config.toml
d_mlp = 512
vocab_size = 8192
qk_norm = true
parallel_block = false
grad_clip = 0.5
batch_tokens = 32768
steps = 4700
Each number is 128 + 32 x the weight over its row's rms, rounded and kept within 0 to 255. Layers, rows and columns count from 0. The size above them is the row's rms in percent of the matrix's.

# layer 4 MLP gate, 512x128, rms 0.314, rows 10-18, columns 0-127
size [131  97  93 106 101 105 105  85 100]
[[129 146 176 131  94 181 159 153  78 135  52 132  71 122 159 122  87 115 137 158 151 101  90 169 177 156 134 129 159 148 151  73 124 159  98  87 218 117 150 116  92 167 140  87 147 178 103 182 179 156 127 169 117  93  80 101 148  86 155 127 152  79 122  89 148 189 129 130 147 125 137 118  44 145 153 161 116 175 164 156 123 139 101 156 137  96 151 131  91 167 129  70 103 143  81 141 133 137 105 140 144 147 100  93  89 161 144 106 146 141 117 175  69 139 139 132 104 115  74 140 145 137 125 155  86 188 126 114]
 [127  89 110 104 124 157 106 100 115 150 141 152 197 141 175 180 179  89  93  98 232 117 161  72 109 128 125 110  97 166 160 192 163 114 128 116 151 118 142 156 168 122 125  97 131 109 126 183 105  29  87 108 137 167 117 144 135 118  67 147 140 132 138 126 122 180  93 173 161 171 152  89 118  78 136 176 151 146 117 139 128 166 127 132 142 134 163 153 136  90 150 145 111 105 116 128 161 124 130 148 152 180  91  96 167  51 144 151 109 120 129 119 179 115  90 146 139  95 178 123  99 103  77 153 111 101 190 140]
 [142 129 106  93 150 164 175 185 144  85 134 161 117 137 160 121 134 137 157 138 165 153 138 108 133 132  81  42  74  85 104 102  92 118 117 135 168  90 115 125 142 161 134  91 101 127 128 142 179  97 141 129  97 147 115  56 112 149 137  79 153  89 113 157 148 127 142 141 134 142 153  85 164  97 173  99 102  49 148  62 122 143 136 153  75 210 110 158  94 123 118 131 189  95 149 110 134 115 137 114 129  78  90 123 141 162 181 168 134 144 184 103 101 174  99 132 107 100 110 153 100 136 116 177 189 115 170 198]
 [101 151  98 159  67  99 178 112 100 112 140 156 151 172 135  97 148 143 186  95 137 136 151 132 113 155 153  92 162 147 170 180 119 165 159  63 133 101 133 138 142  97 122 121 113  93 108 104 181 115 146  96 140 179 159 130 146 152 188 118 156  87 117 144 180  66  76 176 108  97 147 164 113 113 128 160 144  92 118 123 182 152 187  98 151 108 125  86 135 125 139 121 190  74 149 207 134 153  84 111  99  73 159 159 179  90  96 119 152  77  84 141 133 155 150 136 123  59 134 137 130 145 149 106  99  94  96  80]
 [155 115 114 126 134 165 109 135  83 108  71 158  39 126 110 136 135  83 143 116 110 105 144  84 161 144 180 123 137 125 168  97 112 130  62 128 124 133 130 133  64 124 158 110 164 141 125 130 124 108 127 113 140 137  84  97 168  41 127 107 142 110 117 141 114 117 120 107 121 104 196  93 145 116  68 177  92 112 121 175  52 112 146 108 147 136 192 128 107 140 124 118 162 130 131  90 137 212 183 152  77 184 123 159  81  99 114 108 141 179 109 150 144 132  93 160 146 135  68 169  72 169 134 158  92 152  82 141]
 [111 121 112 133 154 136 104 132 172 128 102 108 168 102 109 127 134 134 132 184 145  95 159 158 179 116 167 153 175 184 141  70 123 128 143 149 108 157 162 165 156 128 139  94  61 139  97 102  95  92 144 164 124 134 114  98 141 232 111  83 137 124 103 177 128 106 128 121 148 159 134  97 142 128  95  80 142 112  95 128 105 130 153 123 117  70 116 108 104  94 115 196 175 161 135 178  47 155  92 198 162  70 106 118 150  89 141 170 127 123 127 145 127 111 141  89 144 145 123  87 141 116 112 184 230 133 170 131]
 [133  72 163 151 107 123 145  56 105 151 121  84 117 126 161 146 197 141  81 182 108 157 132 114 128 179 116 136 133 143 122 214 141 103 148 100 186 139 169 133 178  93 153 129 130  95 127 116 134 140  92 150 144 152 163  75 150 135 117 141 171 141 181 159 140 150 127  59 157  78 132  64 114 102 177 118 111  92 135 119 177 113 145 135 118 135 107  94 125 156  83 141  77 158 107 113 141 163 113 157  72 146 158 216 141 164 126 100 171 165 155 120 120 116 131 143 198 126 156 162 112  96 135 124  47 110 139  94]
 [159  84 109 120 111 121 107 135  81 135  79 120  80 108 120 100 110 154 110 143 127 100 105 106  86  77 106 128 139 104 120  97  80 137 148 162 141 112 136  87  87 152  80  75 197 168 128 116 126 106 154 124 143 173  48 137 134 153  99 171 116 145  67  61 121 118  96  92 104 185 140 129 121  85 121 143 146  81  94  43 136 108 135  49 106 118 171 137 119 152 157 170 160 168  80 111 105 152 123 120 133 154 105 126 171  89 138 145  77 111  89 146  99 110 145  73 155 195 143 141  85 131 104 151 136 201 123 108]
 [ 82 133 139 121 176  54 127  81 131 133 156 114  85 173 142  65  71 162 136 106  82 154  97 186 132 103 141 135 148 124 141  91  81 145 117  96  98 128 124 132 157 136 134 122 147 146 109 105 132 163  98 104 138  74 145 167  96 215 148 200 111 105 137 122  39  78 102 151 160 183  75 134 108 118 128  91 134 153 113 105 168 140 102 131 125 156 124 147  84 192 128 143 143 137 181  84 163  69 139  82 102 123 108 129 123 164 158 158 156 125 139 108  57 128 145 151 108 133 129 189 132 129 151 180 138 149  91 154]]
# layer 4 MLP up, 512x128, rms 0.299, rows 10-17, columns 0-127
size [132  95  95 104 102 106 103  92]
[[137 174 100 133 155 133 110 215 115 182  80 154  98 134 144  81 137 152 130 167 106  75 177 198 119 131 116 141 132 205 173  94 137 189  81 168 166 129 131 132 104 131 135 154  97 125 177 155 126 143 143 149 136 139  95 132 178 132 175 119 157 127 130  58 147  73 132 123 163 124 101 104 100 125  92  93 136 160 167 123 123 130 155 115  71  90 154  76  59 139 167 185 104 150 131 185  78 110  97 101 107 129  86 150 108 106 137 152 114 142  96 130  76 120 188 109 119 100  81 139  97 130 115 126 129 157 108 184]
 [ 74 129  87 124 108 126 138 145 141 191 123 138 100 111 160 144 120 159 167 136 149  83 166 134 193 121 197 142  93 103 101  71 177  89 137 130  88 124  90  91 130 101 151 140 108  91 114 127 126 155 184 160 154 115  75  91  94 159 163 182 179 113 118 128 116 107 100 119 146 137 178 152 143 169 171 161  67 108 111  72 155 101 112 144 168 163 135 182 140 158 119  88 194 117  93 172  98 159 116  95  89  81 169  51 115 110 100 154 168 126 109  76 145 116 164 124 116 112 165 164 112 146 151  94 103 177 129 130]
 [ 92 119 129 148 132  27 180 175  96 183 107 136  92 139 136 102 108  96 128 168  80 131 118 170  93 122 132 172 133 170 158 171 131 143 135 130 147  92  78 134 112 106 127 137 149  64 100 134 152 147 136  93 110 158 135 157  99 181 174 166  92 109 153  84 140  91  92  95 125 131  83 170  91 154 124 117 126 125 196 128 138  89 129 168 145 156 109 115 165 139  81 131 120 169 167  88 130 160 136 171 126 158  82  74 161  79 111 168  98 113 135  86 127 123 211 140  98 132 130 127  49 156  80  86  89 155 128 127]
 [ 69 143 114 113 143  88 111 172 129 173 185 134 132 122  53 140 119 104  84 110  87 131 115 159  97 137  93 175  99 142 172 136  76 116 111 130 139 133 131 144 143 120  67 111  87 174 115 164 161 156 110  85  80 158 103 155 137  83 178 102 124 111 107 150 148 170 175  71 104 170 162  96 135  86 114  94 117  92  86 139  97  94  73 121  92 133  70 147 152 133 115 119 108  99 128 146 150 131 166  87 129 135 147 151 130 110 180 144  76 119 130 107 121 101 123 153  60  54 175  85  93 160  96 194 160 102 168 162]
 [146 101 168 146 131 147 134 135  73 139 119 118  93 169 108 123 156 101 173  73  90 151 176 119  87 155 163 108  82 114 164 112 130 156  61 129  79 137 120  89 101 122 121 108 117 139 107 155 102 111 114 121  96 143  70  97 142  57 110  86 136 125 149 142 120 151 137 157 142  56 226 140 171  75  91 134 104  93 157 138 101  92 176 175 133 149 164 153 100 135  76 122 182  84 116 129 107 148 137 163  98 158 100 178  38 121 127 129 138 151  95  90 161 133 132 159 116  99 115 113  73 164 131 189  85 105 128 119]
 [128  82 155 184 138 164 137  99 173 159 166 184 179  74 122 213 155  99 143 145 173 131 186 135 145  64 119 114 131 174 100 134 121 115 139 134 147 153 138 163 136 109 126 148 113 131  93  95 150 142 105 103  80  90 115 123 166 222 132 203 113 105 150 180 109  86 169  87 163 152 163 156 158  80  88 132 101 169 144  91  85 127  81 126  97  85 136 134 124 142 152 101 159 169 105 160  82 168  69 190 163 135 121  95 118 139 131 129 136 158 114 141 109 140 102 145 151 155 102 145 142 110 176 155 117 156 118  90]
 [ 75 137 106 174  94  63  69  89  94 124 159 102 167 138 108 103 147 132 181  74 102  99 102 137  95 145 158 146 129 129  90 156  98 143 161 155 110 139  99 157 104 109 124 135 120  88 127 133 163 157 159 140 106 138 154  85 147 163 195 111 134 158 154 117 102 113 126 193 115 117 170 105 154 109 183 178 125 175 143  75 110 195 154 128 132 149 163 185 100 103 142 117 114 135 137  95 169 123 120 131 145 123 185 106 150 128 117  97 179 159 137 106 131  77  98 101 109 114 127 165 134 149 150 102 210 124  44 218]
 [141 159 156 177 175  52  94  62 134 149 119  94 190 140 108 131 156 137 119 149 162 137 118 174  98  64 123 112 109  88 142 140 114 110 169 139 120 116 146 118 169 167 169 155 168 121  36 131  80 122 165 124 168 153  97  75 115 138 143 108 124 160 121  83 129 147 123 116 126 152 134  81 137 108 145 128 174  55 152 120  98 174 150 164 114 166 117 134 155 163 120  90 132 170  96 128 110 178 128 133 150 111 164  75 164 119 150 196 196 120 142 164 133  99  98 115 131 106  47 166 158  84 101 137 105 117 117  80]]
# layer 4 MLP down (transposed), 512x128, rms 0.278, rows 10-17, columns 0-127
size [ 98  99  97 101  99 102  96  91]
[[186 149 202 167 100  74 114 107  98 120 149 126 143 150 130 162 146 154 153 151 126  80 102  81 142 151 102 129 107 100 142 129  61  92 130 149  95 166 125 158 123  80 137 164  76  88 107 143 153 120 191 121 112 134 109  26 119  94  97 127 192  80 134 104  57 153 160 118 130 133 118 117 135  94 150 158 137 125 110  76 116 132  97 121 178 134  92 107 145 115 130  69 106 147  82 148  95 115 119 104 162 109  96  94 108  89 138 127  66  90 167 158  57 221 120  92 111 135 126 103 146 108 117 150 114 117 143 117]
 [ 87 142 130 121 132 135 130 119  65 117 130 108  91  91 131 116 125 167 119 130 131 134 177 138 202  53 176 192 161 115  96 135 115 114  54 156 136 151 120  88 106 134 193 154 114 113 129 129 120 154 166 146 185  77 106  97 157 185 145  81 151 126 112 172 121  94 193 103  87 124 151 135 129 147 140  56 126 159 139 114  96 136 114  82 139 147 119 143 152 145  93 129 187 125  94 135 156 166 130 186 137 154 149 135 155 178  77 123 130  68 181  65 177  51 152 164  94 136 153 113 170 139 119 116 118 132 122 131]
 [114 107 160 143 130  86  78  85 174  98 135 126 124  79 143 117 166 117 152  63 154 125 117 133  54 123 155 152 103 102 139 139 148  87 147 156 119 107 129  97 144 174 147 131 113  79 125 144 142 132 152 116 106 108 111 108  68 106 137  97 107 101 144 156  99 129 113 120 103 186 140 140 185 113 165  95  83 194  58 158 159 128 135 142 156 134  90 222 129 174 130  97 123 144 101 156 103 151 158 149 136  87 170  93 145 154  96 106 132 128 171 132 131 195 141 136 113 142 102 179 121 144 140 177 206 166  62  50]
 [112 155 126  91  99 109  85 115 149 149  76  48 108 122 199 123 118 136  62 144  96 210 126  98  97 150 135 172 112 120 105 138 159 119 169  98 166 154  85 124 124 132 146 138 106 135 160 140 102 149  79  99 118 157  56 147 132 122 124 106 141 134 154 155  70  73  74 144 108 112 115 141 151  98 117 119 136 145  79 120 182 160 105 107 104 119  87 153 135  83 107 117  93 155 158  87 110 171  98 140 112 187  96 204 116 100  72 162 130 137 116 191 109 101  91 148 158  97  59 146  66 123 131  95 156 136 122 158]
 [146 157 160  86  90 179 181 167 107 144 114 121 117 102 202 160  86 136 164 162 113 110 108 222 115 110 110 139 133 141  74 116 117  98  96 141 132 128 145 104 109  88 144 104 166 158 132 135 137  35 125 102 117 114  64  89  83  96 162 144  98 122  74 112 208  93 164 146 143  79 146 136 143 127 141 166 153 163 158 182 150  98 164 156 133 102 123 146  83 146 109  55 130 129  84 146  98 169 121 161 128 116 156 149 162 145 115 127 163 130 125 183 116 121 194 150 147 135  79 128 144 125  93 101 157 111  70 135]
 [127 124 180 145 177  67 121 168 110 125 157 134 145  97 166 182  77 138 117 127 156  24 129 150 102 117  78  77 132 183 140 103  96  83 199 148 114 111 100 156 147 103  64 105  83 165 107 142 165 126 120 141 116 107 110  60 147 111 113 122 158 137 156 138 121 143 138 138  93 160 148  92 149 184 114 137 165  85 143 144 132 171 140 123 122  88 153 168 165 130 136 153 164 201  91 115 168 119 129 195 160  94 198 132 121 153 146 123 138 185 139 125  94 123 124 139 205 138 149 133 103 189 125 128 113 126 114 149]
 [172 122 127  75 165 111 129 128 106 128 128 113 129 197 150 163 132  62 146 128 146  89 137 105 159  89 108  76 137  57 142 132 143  87 100 159 133 131 139 136 180 133 151 126  77 109 134 143 154 108  66 116 120 126 158 154 131 138 117  87 224 183  30 150 127 145 116 182 137 131 133 168 173 144 103 128 127  81 113 134  95 139  61 167 115 115 136 128 100 149 127 138 123 143 187 176 184 141 150  95 176  93 118 140 140 112 163 120 136 134 118 142 187 114 151 201  99 139 169 149 100 177 143  62 129 134  96 152]
 [136 199 167 125 168 111 132  56 142 114 159  93 116 133 144 160 159 148 174  73 159 186 137 126 127  89 121  88 140 161 114 162 184 125 118 133 185 119 161 189 128 130 163 140 153  99 119 116 141 122 104 123 147 112  98 139 129 127 131 141  36 102 146 163 110  82 114  86 107 108  96 114 112 169 136 155 151 210  99 125 141 109  95 133 160 117 100 137 164 102 157 140 133 115 125 180 132 108  93 178  98 119 128 152 159 119 108 182 104 195 156 176 159 104  57  72 109 130 139 158 131  47 172 171 150 143  88 146]]